Weights of a small GPT-style language model, trained from scratch on English Wikipedia.
Size: 8 layers, 8 heads of 96 (2 for keys and values), MLP 3072 tanh GELU, 89M parameters.
Architecture: LayerNorm before each block, learned positions, biases, tied embeddings.
Training: a variant of Adam for these matrices, 11283 steps.
Each number is 128 + 32 x the weight over the matrix's rms, rounded and kept within 0 to 255. Layers, rows and columns count from 0.

# layer 4 MLP down (transposed), 3072x768, rms 0.0352, rows 2820-2855, columns 480-575
[[118 103 152 151 138 106 139 120 132  77 169 128 150 131 175  99  69  79 157 121 157  88  90  70 104 153 109 164 106 167 115 132  65 131 140 133 109 115 174 175 159 104 175  78  89 145 151 118 178 114 134 147 105 109 168 100  97 103 191 161 157  81  96 124 109  71 142  61 175 126 146  78 204  69  95 131 127  79 143 128 166 109 113 156 171 114  80 161  83 173 137 132  87 159 124  87]
 [ 89 118 160 155 124 112  91 156 168 201 112 114  87  85 127 113 123 141 153 123 128 110 136 109 161 159 107 150 143 138 116 126 151 131  53  91 130 147 118  55 162 109 161 193 149 125 164  94 157 138 119 130 131 116 179 114 151 113 136 174 122 113 103 103 182 133 133 145 136 161 197 133 184 145 121  79 136 123 160 131 248  61 107 150 126 135 103  93 144 115 116 108 121 114 108 132]
 [ 87 140 186  88 132 120 146  51 169 114 115 107 200 103 130 139 159 125 167 168  57  99 111 127 161  68 177 149 104 123 177 125  89 115 121 112  98 162 119 132 149 189 120 163 128 134 176  88 112 134 136 163 155 154 110 107 155  63  84 175  90  88 126  91 114 139  33 141  98 104 118 111 104 130 113 198 123  78 144 139 143 125 112 147  84 121 138 156 156 113 159 107  33  46 117 147]
 [113  83 119 132 150 169 185 155 154 146 138 113  64 123 125 134  77 116 107 146 105  86 132 126 196 121 160 115 127 117 129 143 140 150 143 167 178 142 115 145 120 110 144 148 104 134 122 155 147 163 106 144 142 107 153 140 147 105 124 144 119 150 187  47 127 118 118  95 144 158  80 155 103 112 104 182 162 113  96 168  86 121  65 153 106 119 100 155  94  97 184  94  78 113 171 170]
 [110 141 192 111 163  90 145 135 137 119 115 109 101 158 168 143 123 123  82 171 122 125 166  72 102 143  89 144 145 128 153 156 132 117 149 158 126  99 142 100 113  80  70 135 117  92 119 160 123  72 142 162 153 145 132 141 116 173  97 163 142  89 114 176 142 188  79 129 137 149 151  93  58  96  49  76 120  70 151  98  85 102 155  27 137 120 108 151 195 132  86 138 112 105 111 134]
 [121 161 144 114 139  91 187 111 115 129 145 130 131 123 137 121  82 137 164 108  85 110 103 126 154 193 147  99 145 156 121 135 147  70 115 115  64 120 102  98 118 172 133  80 166 148 151 118 164 117 108 103  81 148 104 114 100 102 148  77 149  67  75 218  63 129 131  91 126 142 120 143 183  95  92 111 128 124 154 125 143 131 128 124  60 155 143 178  97 161  93 120 124 137 176 163]
 [119 162 151 116 142 111 215 141 105  88 123 133 159 179 132  35 163 114 104 112 192 193 139 103  72 122  94  95 158 166  61 167 134 193 117 159 140 154  82 130 142  73 130 137 145 160 106 146 154 148 123  96 187 100 189  66 116 128 169  77 154 151 102  89 162 192 118 107 109 117  83 180 134 125 146 141 140 122 144 129 134 160 132 131 170 108  95 165 145 196 130 143 237  97 194 166]
 [110  85 124 209 109 141 128 111 161 152 132 130 119 141 140 126 116 128 118 153 140 131 149 127 161 111 119 172 132 153 167  96 159 133 123 155 138 141 152 125 154 125  78  73 134 149  81  97  58 100 111 129 127 126 152 158 145 126 138 100 142 160 140 156 100  93 108 127 121 173  88  82 171 182 151 174 165 138 109 103  78 112 150  92 197 143 112 151 142 129 118  80 139 113 102 143]
 [144 142  66 107 114 155  69  80 131 135 149 149 177  45 159 123 131 132 123 126 193 143  97 111 129 147 124  81 106 152 203 119 156 115 136 155 130 128 176 140 125 196 115 145 132 138 124 152 133 120 112 110 128 108 147 185  78 178  96 125 142 166 171 117 197 128 126 187 132 123 107 143  97 112 115 125 122  97 107 124 138 180 156 160 160 119 118  51 106  95 119 152 151 173 132  90]
 [107 180 131  78 111  76  80 148 143  95 150 146 164 134 118 144 141 119 104  87 109  66 124 109 118 142 156 198 104 187 120 129  83 127 172 148 101 172  47 102 182 135  90 159 123 123 120  84 159  99 113 151 116 109 138 187 129  83 163 139 123 179 138 128  79 133  46 112 172 143  93 180 101 135 152 112 173 125 124 175 152 106 212 171 135 100  91  98 101 117  65  49 165 123 108  74]
 [146  83 192  77 108  75 101 127 157  97  87 112  87  53 113 113 156  84 119 159 133 123 146 113 122 160 118 117  92  97 131 137 148 121 115  95 102 175  85 153 146  97  99  87  98 117  70 128 161 152 130 156 137  96 202 160 145 114 145 121 127 180 155 101 151 117 104 171 102 137 131 151 145 180 180 164  85 112 108 113 113 146 149 133 155 115  93 100 123 151 179 168 126 131 200 132]
 [125 139 144 107 115 118 116 117 107 153 145 122 172 135 117 129 144 153 119 141 153 100 133 111 180 114 153 102  98 159 129 167 155  85  93 103 125 148 132  86 120 129 101 155 117  91 121 157 161 156  91 130 121 124 121 154 168 134 109 134 101 137 175 106 119 117 101 127 132 136 140  92  91 110 135 129 152 103 134 118 108 118 134 120 130 122 125  93  82 131 108 126  98 100 136 184]
 [101 118 140  72  85 138 109  67 128 168 138  61 147 101 128 103 160 124 100 158 100  84 244 159 123 134 192 124 133 137 144 105 120 151 143  99 138 135 118 159 166 145 166 115 139 111 113 151  76 152 140 114 161  41 178 169 138 155 163 192 114 156 108 158  64 144 126 116 158 222 126 164 117 156 140 120 114 161 186 128 107 151 102 128 115  81 121 126  84  98 101  89 148 134 168 111]
 [171 147 145 136 126 154 117 137 157 124 163 148 183 129 123 118  71 117  88 105 142  79 136  95 159  95 177 156 128 102 113 116 143  93 132 134 116 133 100 140 181 107 148 114  86  88 124  98 149 133 101  95  88 122 123 127  87 121 117 163 167 118 203 145 177 118 111 132 112 154 108  65 137 139 175 128 152  59 125 155 120 120 138 173 129 146 127 131 127 177 156 102 156 158 119 104]
 [168 179 171  82 158 120 136  64 106 160 136 115  96 124 172 178 147 110 121 150  75 114 128 106 129  89 117 109  96 125 161 145 156 117  91 104 102 169 153  83 157 119  89 106 162 177 136 117 101 120 170 128 106 154 183  99 116 165 133 119 180 111 136 152 134 191 138 170 193 154  52  82  98 142  96 107 137 144  96 157 202 143 154  71 133 119 160 147 119  70 111 144 133 155 137 153]
 [129 118 157 173 123 115 111  80 161 101 165  73 101 174  87 166 162 102 144  97 162 147 103 144 149 131 101 101  77 140  71 117 157 126  93 152 119 105 121 143 131 110 132 151 200 120 128 135  91 182  96 124 118 126 132 154 151 141 140 158 129 114  93 115 155 144 159 115 173  78 144 124 124 178  76  25 173 105 121 149 138  96 150 201 165  84 149 177 156  67 154  76 126  39 130 197]
 [134 117 152  92 111 120 135 203 138  93  83 154 105 114 171 134 113 123 126 139  90 164 107 158 133 100 108 138 171 141  87  94 128 137 154 119 126  98 123 124 127 140 160 107 114 138 116 162 133 166 133 135 217 139 168 115 123 100 116  71 109 143 146 127 116 125 115  98  85  83 130  89 161 122 163 160 143 142 134 116  78 140 115 147 137 117 102 162 134 146 147 106 107 121 190 120]
 [ 81 155  78 160 193 131 114 153 126 154 135  81 174 193 131 163  92 147 123 139 113 139 162 148 120 145 114  56 140 147 125 102 133  58  58 190 123 126  58 164 105 120 134 133 145 126  67 135  73 151 102 116 151 100 157 126 129 205 170  77  85 181 127  87 159  80 145 127 127  80 116 143 122 132 132 126 126  82 143  19 178 149 123 158 159  85  55 141  98  93 168 130 140 147  97 100]
 [167  88 146 181  93 188 104 154 151  83 217 100 124 172 176 120 153 113 103 154  58 129 103 116 157 105 186 124 144 105 118 201 173 150  97 116 180 146 159  91  61 107  68 122 177 128 118  96 139 119 160 188 163 144 108 112 127 129 139 109  97 147 141 145 150 120 153 111 115 130 161 152 129 112 221 127 139  90 171 115 231 137 187  73  50 151 131 128  98 103 137 142 117  91 125  59]
 [ 83 118  91 171 130 122 125 119 156 154 175 104 181 122  92 129 153 145  87 168  97 170 174  98 140 155 143 189 112 139 112  93 122 120  94 127 182 106 102 154 144  97  49 108 182 145 136 148 123 103  60 214  94 133 159 152 126 135 173 157 186 135 125  87 131  61 110 153 172 140 149 104 166 122 106 136  82 115 139  99 109 127 136  87  99 166 139  73 147 108 161 146 178  90 142 132]
 [122 103 160 122 145 122 160 207 124 194 109  91 156  94 117  94  68 177 136  93 106 145 129 148  94 126 164 133 146 171 129 101 181 122 115 147 116 148 132  75 122 161  73 159  91 134  54 109 160 105 113 125 185  91 151 106 122 164 159 155 156 106 176 107 147 181 147 156 164 140 160 131 163 158 126 122 147 140 108 115 119 105  81 102 159  81 115 159 109 119 163  90 131 177 186 131]
 [167 108  99 126 124 164 113 123 142 145 160  81 140 139 158 155 137  80 112  99 133  72  88 111 165  83 144 120 111  95 157 123 163  95 186 151 123 156 192 125 110 136 118 158 124 140 146 126  94  84 126 140 117 104 131  91 127 156  49  52 162 156  98 144  90 103 150 101 145 145 121 141 132 158 107 151 123  72 131 163  54 112  76 127  90 132 140 119 126  73 162  70 133 100  79 117]
 [116 127 200 152 121  93 122 128 137 125 118 121 147 124 145 132 126 158 119 171  90 145 114 166 103 160 123 137 110  89 159 111 177 135 141 159 175 115 111 177 200 143 101 164  95 146 124 106 158 142 112 147  51 169 136  53 125  83 159 133 115 164 133  75 170 103 137  88 155  76 105 118 159  87  87 156 127 101 157 173  87 137 162 128 144 199  90 177 141 129  96 122  74  89 173 180]
 [110  93 173 121 131  95 139 136 147 101 178 101 103  93 125 112 130  93 116 101 127 118 102 134 129 119 108 111  60 120 145 176 150 124  71 117  96 136  93 144 154 140 134 127 147 117 112 114 113 127 122 135 113  81 127 190 154 141 110 172 123 135  74 171 120 156 160 170 110 162 104  70 119 135 157 147 176 166 103 144 127 100 114 166 115 108 137 171 149 123 172 117 182 180 150 123]
 [113 106  97 118 101  79  98 156 139  99 141 149 119 141  89 120 117 147 125  38 129 131 115 107 150 135 148 103 119 107 123 144 109 170 164 148 101 138 114 154 163 186 202  98  89 112 187  95  94 101 108 140 129  80 128 132  95 125 120  77 140 156 151 126 142 119  52  94 100  75 169 121 157  96 106 130 100  84 146  80  99 110  96 150  92  44 107 149  67 167 128 138 123 137 144 162]
 [149  42 155 182 149 154  87 148 119 108 105  45  92 154 118 160 155 132 154 121 146 140 164 128 150 181 124 120 140 139 112  79  50 137 168 163  92 127  71 174 140 113  24 158 159 141 111  97 132 125 117 116 107 147 146 197 149 105  42  81 176 160 108  80 107 147  78  87  65 132 162 104 104 109 111 127 136 162 103 136 167 161 157 131 130 183 138 124 146 114 115  63 118 139 106 153]
 [150  86 100 108  94  62 110 135 109  96 168 144 144 171 151 159  90 107 161 104 162 225  73 138 126 114 124 139 168 115 156 163 114 118 144 136 182 135 122 110  95 109 137 130 137  43 114 190 159 116 152 158 109 110 160 153 113 129 113 101 126 144  71 142  88 214 114 126 155 122  79 132 122  87 127 107 103  84 113 102 190  99 143 157  93  95 147  86  97 163 116 123 165 139 140 155]
 [157  95  97 116 173  90 137 160  94 134  97 173 120  98 133  81  45 155 131 138 210 123 148  94 121 134 146  74 113 122 150  75  48 131 109 184 164 103 136 141 140 129 185 161 133 107 151 111 112 122  98 144 106 148 128 154  19 136 151  87 112 141 130 177 176 147 143  54  99  69 111 120 141 108 141 147 127 170 101 169 104 113  83 152  71  83 160 128 199 144 187  67 134 169 134 105]
 [160 147 153 104  82  87 129  69 121 216 136  75 127 138 178 115 111 155  79 134 110  91 115 124 134 113  64 182 140 108 165 109 165 162 153 104 118 158 149 114 144  91 165 132 118 136 100 118 109 132 112 115 156 153  84 112 133  84  99 122 177 121 124 177 105 200 117 128 132 158 131 121 139 152 115 115 167 146 176 100 164  61 145 177 139 111 162 175  96  99 159 116 123 151 137 203]
 [119 127 117 157 132 177  92 179 117 120  53 117 113 146 190  99  92 168 108 119 138 170 108 186 194 151 125 121  97 120 149 162  85 119  65 113 182  89 106 115 147 120 106 160 150 130 114  97  97 158 129 123  72 115 191 180 148 151 163 132 148 182 181 116  74 147  38 126 113 119 107 143  92 119 132 165 140 118  86 140  37 190 176 164  51 156 116 100 110  93  24 148 133 165 140  91]
 [140 172 120 133  81  67 120 156 177 120 114 159 151 176  85 149 137 150 149 115  97 160 122 121  84  97 104  68  89 165 209  92 139  64 127 133 112 160 158 175 115 160 122 195 143 129 135 120 135 162 155 105  77 109 112 170 153  96  38 106 136 138 134 131 124  84 111 123 121 116 150 166 114 103  76 134 160 132 103  82  82 153 142 123 100 135 135 147 135 140 125  70 142  90 102 113]
 [111  78 120 157 162 209 103  95 110 120 124 185 142 116  70 184  80  89 113 115 165 135 136 119 148  49 143 126  87 138  98 155 113  95 164 108 172 148 127 147 107 140 122 119 153  98 171  83 126 102 145 132 150 123 127  89 142 196 153  93 160 120 165 143 144 178 143 143 172 197  91  94 152 149 123 123 107  78 149 120  74 114 110 112 145 181  96  73 122 154 138 116 144 144 117  79]
 [ 75 174 153 121 142 129 149 163 168  90 147  51  93 102 137 126 151 103 106 103 107 113 170 127 101 111 146 172 130 109 105 138 123 150 125 124 130 137 154 104  86 117 107 146 174 120 140 167 141 119 139 160  68 149  88  97 176 136 102 118 145 128 113 133 105 113 115 192 111 117 127 127 127 155 103  92 154 111 150 145 160 160 123 123  63 104 116 166 135 148 134 167  83 145 117 156]
 [188 117 145 112 157 121 122 119 119 143 143 123 129 128 105 163  90 165 136  81 170 157 121 109  31 102  89 102 149 146 117  75 118  96 129 125 138 126 151 156 163 212 156 120 116 144 120 163 112 154 132 104 113  92 134 123 121 110 155 121 148 103  63 154 106 102 143 183 107 120 107 163 125 121 177 169 120 134 206  84 161 154 166 118  81 129 164 138 135 127 131 114 100 110 121  72]
 [155 125  97 145 178 163 148 176 116 147 195  68 111  79  97  67 100  72 130 112 173 132 119 159  93  96 123 139 106  88 159  63 136 164  86 143 108 168 102 139 129 149 105 145 116 108 155  88 113 135 136 104 123 165 136 103 128 136 126 109  93 119 138 123 137 114 163  99  92 148 113 117 142 104 140 124 110 112 143 134 143 151  91 136 101 107 130 157 176 115 131 141 135 130 178 134]
 [111 120 149 156 168 155 147  97 116 166 124 156  87 123 130 175 122 138 141 170 118 113 142 130  74 143 126 112 145 150 137 110 108 156 140 111 145 131 108  93 159 107  85 128 129 115 192 106  67  94  88 113 156  82 155 130 127 111 131 104  97  78 118 140 131 158 152  91 118 197 128 136 130  90 141 111 198 143 179 134 198 122 120 167  77  87 110 147 132 106 135  85 141 143 142 130]]
# layer 4 MLP up, 3072x768, rms 0.0358, rows 2821-2856, columns 480-575
[[143 162 103 123 140 117 142 142 112 150 126 117 114 116 138 139 152 147 144  85 124 136 171 148  98 126 132 117 155 129 151  94 101  89 139 161 133 117  72 145  77 108 164 210 120 138 149 104 165 130 143 141 138  78 116 117 129 126 115  75 141 196 102  72  91 118 153 131 135  99 114 183 156 140 151 122 117 208 120 152  83 138 112 183 123 167 155 104 112 118 156 112 161 158 168 138]
 [157 163 158 102 133 110 123 131 110 180 133 132 127 199 140 193 150  83 165 133 209  85 125  96 115 179 136 114 203 128 134 177  92  92 123 136 133  97 117 124 211 172 132 111 127  85 123 103 162 113 146 121 155  90 116 129 119 145 194 143  61 139  49 138 111 122 112  70 164 130 179 104 150 142 162 117 147  77  67 107 125  96 133 188 107 172 176 170  91 139 108 154 155 187 144  93]
 [ 74  73 122  90 129 193  82 120 163 112 126  76  96 133 178 107 158  98 154 186 113 144 137 159 123  49 141 124 131 100 141  69 180  91 123  94 156 120 181 106 195 100 150 147 127 139 125 142 115  85 126  70 149  77 108 131 158 101 107 144 127 117 109  80 150 161 172 142  94 102  80 135 162 134 124  55 130 184 171 119 117 131  90 105 138 148 126 114  90 100  96 108 112 127 181  94]
 [149 113 169 118 101 105 158 152 113  90  93 127 110 165 141 127 106 126 143 115 114  40 130 141 103 175 114 145 178  75 145 145 198 120  84  55 131 140  99 129 192  87 132 161 137 168 137 168 190 109 111 143  77 171 148 164 145 105 143  98 146  62 159 112 115 105 130 136 155 207 115  74 140 145  91 226 103  27 115 128 143  96 166  92 129 140 114 181 147 114 156  74 189 113 114 104]
 [139 201  90  89 115 164 110 160 139 127 172 140 147 111 100 105  99 127 129  78 165 143 135 188  86 150 165 115 110 161 139 127 115 157 138 106 139 156 140 133 151 137 145 190 185  96 113 182  97 143 172 201 163 187 167  79 126  77 112 114 137 150  89 150  34  99 125 117 169 128 121 101 144 168 123  99 103 115 128  50 104 155 148 144 142  97 204 140 107 140 135 125 136 157 119 159]
 [ 77 145 172 115  79 157  98  42 126  97 120 120  89 115 129 119 109  92 181  99 107  79 128 120 165  75 170  98 200 178 162 148 120 107 135 153 202 104  96 130 129 122 113 134 155 156  87 186 160 137 111 102 140 191 129 162  83 168 153  87 134 106 106 117 124 159 172  86 133 155 156 113 139  40  85 166  95  94  74  94 138 151 135 126  92 140  83 134 145  91  68 152  99  65 144 122]
 [145 145 102 136 137 144  70 175 141 118 141 118 110 187 229  99 172  84  86 162 104  96 107 131 174 123 121 119 122 125  64 135  86 109 104 120 122 133 101 162 130  88 118 143 128 164 111 172 171 136 147 113 145 108  81  95 171  70  58 115 157 117 129 125 188 114 128  87 139  82 132 164 152 126 136 158  90 153 140 171  91  92 116 125 159 108  99 121 142 144 131  88 137 135 159 107]
 [114 165 144  79 145 140 139 119 160 164  97 137 147 136 118 135 167 108  83 144 168 118 123  55  90 156 104 129 119 122  91 156 122 127 136  92 129 130 124 143 126  84 123 105 159 255 255 162 100 132 110  87 171 109 152 103 151 143 128 165  86 163 164 104  98 124 112 143 104 119  83 131  94 157 167  86 163  76  92 138 123 124 167 117 174 132  96 120 168 102 147 144 178 141 117 133]
 [129 151 122 107 127 181 178 135 171  93 161 142  96 106  60 130 161 123  84  82 170  76 112 132 117  43 154 104 120 141 113 130 131 141 103 119 119 136 131 190 141 185 176  89 182 111 142 128  94  97  80  94 182 145 150 143 138 126 150 145 150  77 149 154 138 156 127  80  78 177 128 199 104  99 108  77  92  66  67 125  96 132 134  99 185 120 116  96 126 109  54 170 102 170 136 157]
 [168 100 132 101 171 142  97 153 159 103 178 127 130  88 108 140 108  50 144 124 105 132 186 138  80 160  98 126 113 150  73 131  97 158 102 124 143 169  16 120 108 134 124 156 159 149 114 138 134 145 144 125 106  96  88 114 111 113 114 106 113 127 104  77 155 122 120 106 120 139 175 139 152 109 136 162  56 140 159  97 108  96  86 110 112 101 126 134 102 133 163 160 181 150 105 165]
 [128 109  82 135 156 133 158 157 110  87 119 116  96 129 167 163 162 147 116 145 153 181 163 124  98  94 126 126 154 139 132 130  84 131 164 157 168 145 134 113 147 128 159 122  97 117 111  85 122  83 123 108 128 105  85 152 114 131 139 155 133 143 156 177 154  93 127 120 122 130 107 134 158 134  85  84 126 187  90 130 113 122 125 165 166 144 126 106 134  91 197 123 129 162 123  65]
 [135  76 129 116  91  52 172 116 114 148 112  83 176 162 119 102 179 154 209 117 125  90 124 153  87 117 112 111 109  81 148 160 102 153  83  51 120 143  46 174 148 118 109 111 135 187 164 179 139  88 117 116 170 114 109 106  82 102 152 159 110  94  47 136 147 104 146 151 111 122 168 141 137 104 160 156 158  99 123 169  83 145 179 117 145  73  74 124 112  99 185 129  60 133 141 149]
 [144 121 103 141 126  86 161 166 186 114 127  93  75 146  89 203 114 143 132 126  95 154 150  88 199 116 163 133 180 116 104  95 101 123  82 102 114 136  96 130 127 125 154 109 129 135 105 168 120  97 139 167 156 118 178 119 158 148 133  44 146 115 100 131 140 139  86 124 147 149 122  50  89 163  94 139 125  66 151 121 101 110 149 131 155 137 118 154 123 140 136 114  77 136 114 127]
 [ 69  85 144  83 122 151 168 141 141 156 112 192 144 163  93 100 153 118 133 133 126 209 111 112 112 167  93 101  95  77 109 144 144 118 135 127 156 131 159 116 144 175 124 116 152  72 110 105  60 101 134 117 167 109 144 112 183 120 154 164 149 213  69 147  87 107 104 136  87 138 115 121 170 106 149  76 139 186 222 173 136  81 205 145 161 161 128  91  70  66 101 127 124 130 152  78]
 [100 167 119  93 133 133 127 166 175 152  70 158 175 123 189 113 114  92 132 158 149  57 131 147 105 107 110 106 113 151 143 131 104 110 147  35  97 140 133 136 145 103 131 186  98 141 117 144 187  86 127 111 136 107 128 134 192 118  57 113 182 144 163 127 131 147 139  89  97 235 143 133 158  76 156 213  30 104 126  93 112 151 143 100 172 173 133 120 135 204 161 149 104 100  95  56]
 [125 125 127 145  93  94 127 144 108 128 111 128 146 134 101 177  88 122 143 101 134 111  64 119 108 116 149 125 131 147 138 137  94  99  95  88 163 174 131 157  88 153  89 109 167 141 100 156 117 170 104  85 120 107  61 154 142 174 147 118 135 163  55 125 124 165 143 144 166  99 132 142 110 158 146 102  92 109 114 121 118 114 171 124 165 100  95 148 133 133 127  95  93 141 150 167]
 [149  86 123 171 150  85 134  90 168 117 134 143 147 175 162 124 164  97 128 161 154 119 138 150 117  88 208 132 150 152 176 131  87 156 127 111 132 146 138 120 138 142 138 117 131 121 107 136 157  74 136 119 204 106 138 116 159  88  85 183  79 117 198 178 117 141 130 121 153 118 176 198 188 178 165 105 114 106 123  84  77 120  80 123 117  73 128 139 123 170 106 153 135  61 166 181]
 [142 151 120  99  95 194 132  84 121 107  88  83  77 195 114 139 136  89 134  95 166 168 109 127 135  94 151  72 110 164 146 134 111 161 130 133 113 109  90 117 167 103 153 134 209 143 169 117 114 125 143 161 118 198 101  99 126 115 163 164  83  83 150 137 156 160 104 101 150  79 133 134 102  94 127  91  68 168 145 113 119 126 165 117 116 119 117 151  88  90 191 135 140  38 145 110]
 [ 99 110 187 133 197 158 155 129 173 123  83 126 116 102  90 167 162  75 101 171 145 169 144  72 145 147 170  92  99 107 136  55  55  98 147  95 182  75  93 164 133 163  65 167 146 109 181 110 180 106 137 112  68  83 126 148 162 194 172  97 153  93 148 122 132 111 155 123  88 159 115 174 131 157 120 164  92 150 129 159 103 150 117 139 107  81 139 189 159 140 109 155 129  98 104  87]
 [ 73 141 211 146 165 109  90  93 152 128 108  96 144 143 137 135 143 110  84 103  94 108 146 183 138 130 160  71 124 185  81  88 127  79 109 139 132 168 118 166 146 147  86  85  99  97 158 149 169 132 118 117 131 126 145 133 124 199 184 126  99 117  76 149 142 168  68 126 132 114 154 146 194 133 123  51 190 111 120 153 143  55 155 121 121 169 147 252 140 131 102 148 144  70 131 143]
 [110 193 155  63 151 117  92 164 169 165 133 135 100 115 113 103 165 143 104 135 105 165 139 110 135 132 134 118 124 200  98 128 123 134  65 155  96 110 109  92 145 123  45 191 117 137 158 164 199 109 157 108 185 102 123 156 193  98 169 160 145 134  64 157 165 114 131  93 195  89 151 121 154 105  91 154 127  50  84 120 118  91 111 111 143  78 103 161 129 113 156 141 148 107 171 121]
 [ 41 151 121 151  89 153 119 114 100 109 147 186 109 121 128 140  55 121 102 147 156 131 110 171 130 100 120 170  93  89 146 152 134 129  96  94 116 123 140 108  77 160 124 131 142 118 180 171 177 134 145 109  87 111  91 130 160 134 121 133 136 133 125  86  57 175 185  49 134 131  65 136  84 124  74 117 112 122 157 198 123 156 141 162 125 199 119 148 179 141 108 167 168 179 187 144]
 [157 131 141 111 125  96 134  68  97 106 111 108 118 125 134 136 132 135 125 180 159 142 163  80 144 125 176 128 188 135 125 127 134 140 158 154 161  99 115 139  73 121 173 118 121 116 129  93 166 125 115 147 150 113 180  84 136 146 157 103 191 151 185 169 155 161 163 125 129  59 145 160 141 119 162 193 113 106 128 107 114 113  93 113 141 160 136 107 116 111 113 175  33  63 138 153]
 [143 145 145 144 164 107 106 117 105 178 104  98 150 124  76 183 129 154 125 130 137 158 130 118 123  91 123 167 124 144 130 165 170 111 104  87 154 133 163 194  65 132  40 167 184 134 153 150 149 128 120 144 169  64 122 135 149  95 157 105 116 106 125 150 148 152 165 139 102 151 128 125 110 147 136 138  93 129 117 111 132 138 181  97 116 136  92 111 205 107 126  96 116 119 115 103]
 [158 188 149 124  84 106  90 164  93 162 107 105 105 190 111 149 178 143 136  99 149 129 129 139 153 139 192 140 103 100  84 165 120 153 153 138 113  77  89 147  56  92 129 149  93 116 146 167 126 113 140  95 140 148 149  42  95  90 189 153 133 184 138  82 136 192 170 153 161 124 190 101 121  97  88 146 180 129 150 152 115  63 184 176 131 142 189  86 170 107 144  78 158 121 140 117]
 [118 154 164 138 158 168 185 168 166 168 198 125  62 148 108 181 196 157 122  68 122 120 132 134 153 147  99  93 197 140  70 131 108 150  68 155 120 195 151 108 153 125 117 209  91 163 160 161  97 140 207 189 153 105 124 124 191  87 118 158 118 156  79 167 130 204 121 139 122 140 178 107 152 123 109 170 164 179 107  81 129 179 137 152 122 125 104  64  94  90 127 130 172 162 128 138]
 [157 165 103 127 135  94 162 121 125 142 118 170 139 238 127 150 139 129  85 102  89 173 165 124 139 141  74 144 140 153  90 125  77  66  52 115  98 109  94  94 132 120  52 115 108 154 131 137 167 171  98 180 143 199 165 128 192 126  92 153 110 135 135 152 107  99 107 104 131 118 117 132 123 152 103 158 177 129 125 157 164  69 138  88 102 185  99 140 109 138 137 162 139 111 151 150]
 [194 143 168 112 173 173 121 113 137 140 159 100 139 126 139 113 125  75 143  69  83 112 133 136 135  55 155 115 134  99  91 130 151  98  78 101 165 158 117 155 151 176  85 121 123  61 133 190 162 118 100 125 104 131 166 101 195 137 183 156 117 162 133 106  78 162 138 127  87  76 138 135  98  97  66 147 183 163 118 176 149 109  89 143 135 130 138 132 152 154 183 128 154 118 131  82]
 [ 98 215 139 132 121 146  89 122 169 139 150 157 172 141 160  93 114  88 146 113 172 147 151 148 107 109 141  45 169 114 161 154 147  96 106 134  57  52 123 137 121 207 163 105 200  97 114 107 100  66 165 101  95 108 102  57 168 206 101 157 115 127 120 145 107 109 163 142 109 132  98 153 135 155  48  85 113 112 209 221 115 153 147 129 132 118 167 117 126 142 125  80 154 167 211 117]
 [161 111 160 131  96 146 157 123 138 146 103 133  99  91 110 133 104 101 135 115 137 124 149 148  95 158 195  85 193  75 118  99 125 148  80 132  99 124  96 147 162  70 136  49 193 112  89 128 129 114 109 111 193 139 126 145 107  92 124 108  82  78 100 148 134 151 145 124 142 190 140 138 137 152 167 133 105 113 119  83 148 105 135 118 128 124 138 103 121 124  74 121  56  90 148 177]
 [113 195 106 122 102  95 106  83 193 103 150 157 130 127 135 132 133  81 173  78 133 148 194 132 145  91  88 151 169 155 172  91  95 131 119 118  69  85  59 157 161  96 199 132 193 135  98 117 177  81 101  99 125 160 110 109 112 115 122 128 146 152 148 106  88  94 187 139 102 126 151 141 166  98 132 156  90 133 148 101 105  99 126 159 138 113 152 131  98 110  99 175 158 139 112 124]
 [113 100 173 134 112 211 140 152 160 128 112 116 131 127 126 120 112  86 149 127 128  94 155 112 155  40 110 140 107 122 163 121 139 130 104 142 164 123 119 114 157 113 133  91 138  70 136 158 185 134  95 114 150  48 159  89 165  75  98 123 108 161 124 123 134 136  70 116 103 155  96 109 194 130 121 169 138 138 130  97 124 152  99 121 161 173 131  83 138 112 173 140  85 118  87 126]
 [137 133 103 133  93 175 107 115 157 125 119 156 103 113 125 133 143 115  81 125 139 102 121 102 152 133 207  98 139  83  77 107  96 152 144 127 101 153 140 167 140 123  81 166 129 115 125 122 145 126 137 113 139 137 114 150 137 122 172 121 118 134 146  58 144 110 108 153 166 114 102 100 122 132 125 123 144 104 148 111 134 117 139  99  95  87 125  69 160 119 138 112 130 198 134  98]
 [ 91 101 168 122  85 103 138 163 161 136 131 176 138 128 134 103 154 138 126 137  91 106 114 117  99 146 181 107 142 145  96 104 108  91  75 114 118 145 158  87 110 187 106  71  88  88 119 103 139 118 138 164 107 113 119 147 111 141 175 127 120 164  89 130 129 130  46 169  81 131 114 104 200 149 111 105 124 147  87 119 119 118  95 115 149 119 144 133  71 105 125 163 117 183 129 128]
 [135 159 135 149 129 126 167  68 126 154 137  96 132 151 130 181  90 107 109 154 199 145 153 120 140 158 136  59 113 159 148 164 180 139 113  92 136 106 103 119  83 117 112 144 145 168  97 177 129 118  98 172 138 140 178 138 108 184 138 132  88 112 168  90 117  75 148  75 134 108  89 121 127 139 114 129 125 120 117 146  84  90 136 123 127 176 209 150 145 123  93 182 107 156 180 162]
 [ 95 112 153  99 138  93 206  99 134 131 127 165  98  84 150 151 134 141 108 176 143 122 117 113  54  86 147 142 113 142 131 105 155 128  94  71 205  14 110 147  97 125 101 142  95 176 109 155 155 135  71  62 155 133 171  62 169 180 126 154  75 123 122 134 131 123 113 153 114  89 178 155 149  99 149 113 142 106 125 193  93  78 120 144 156 135 150 174 136 149 121 126 177 148 122  96]]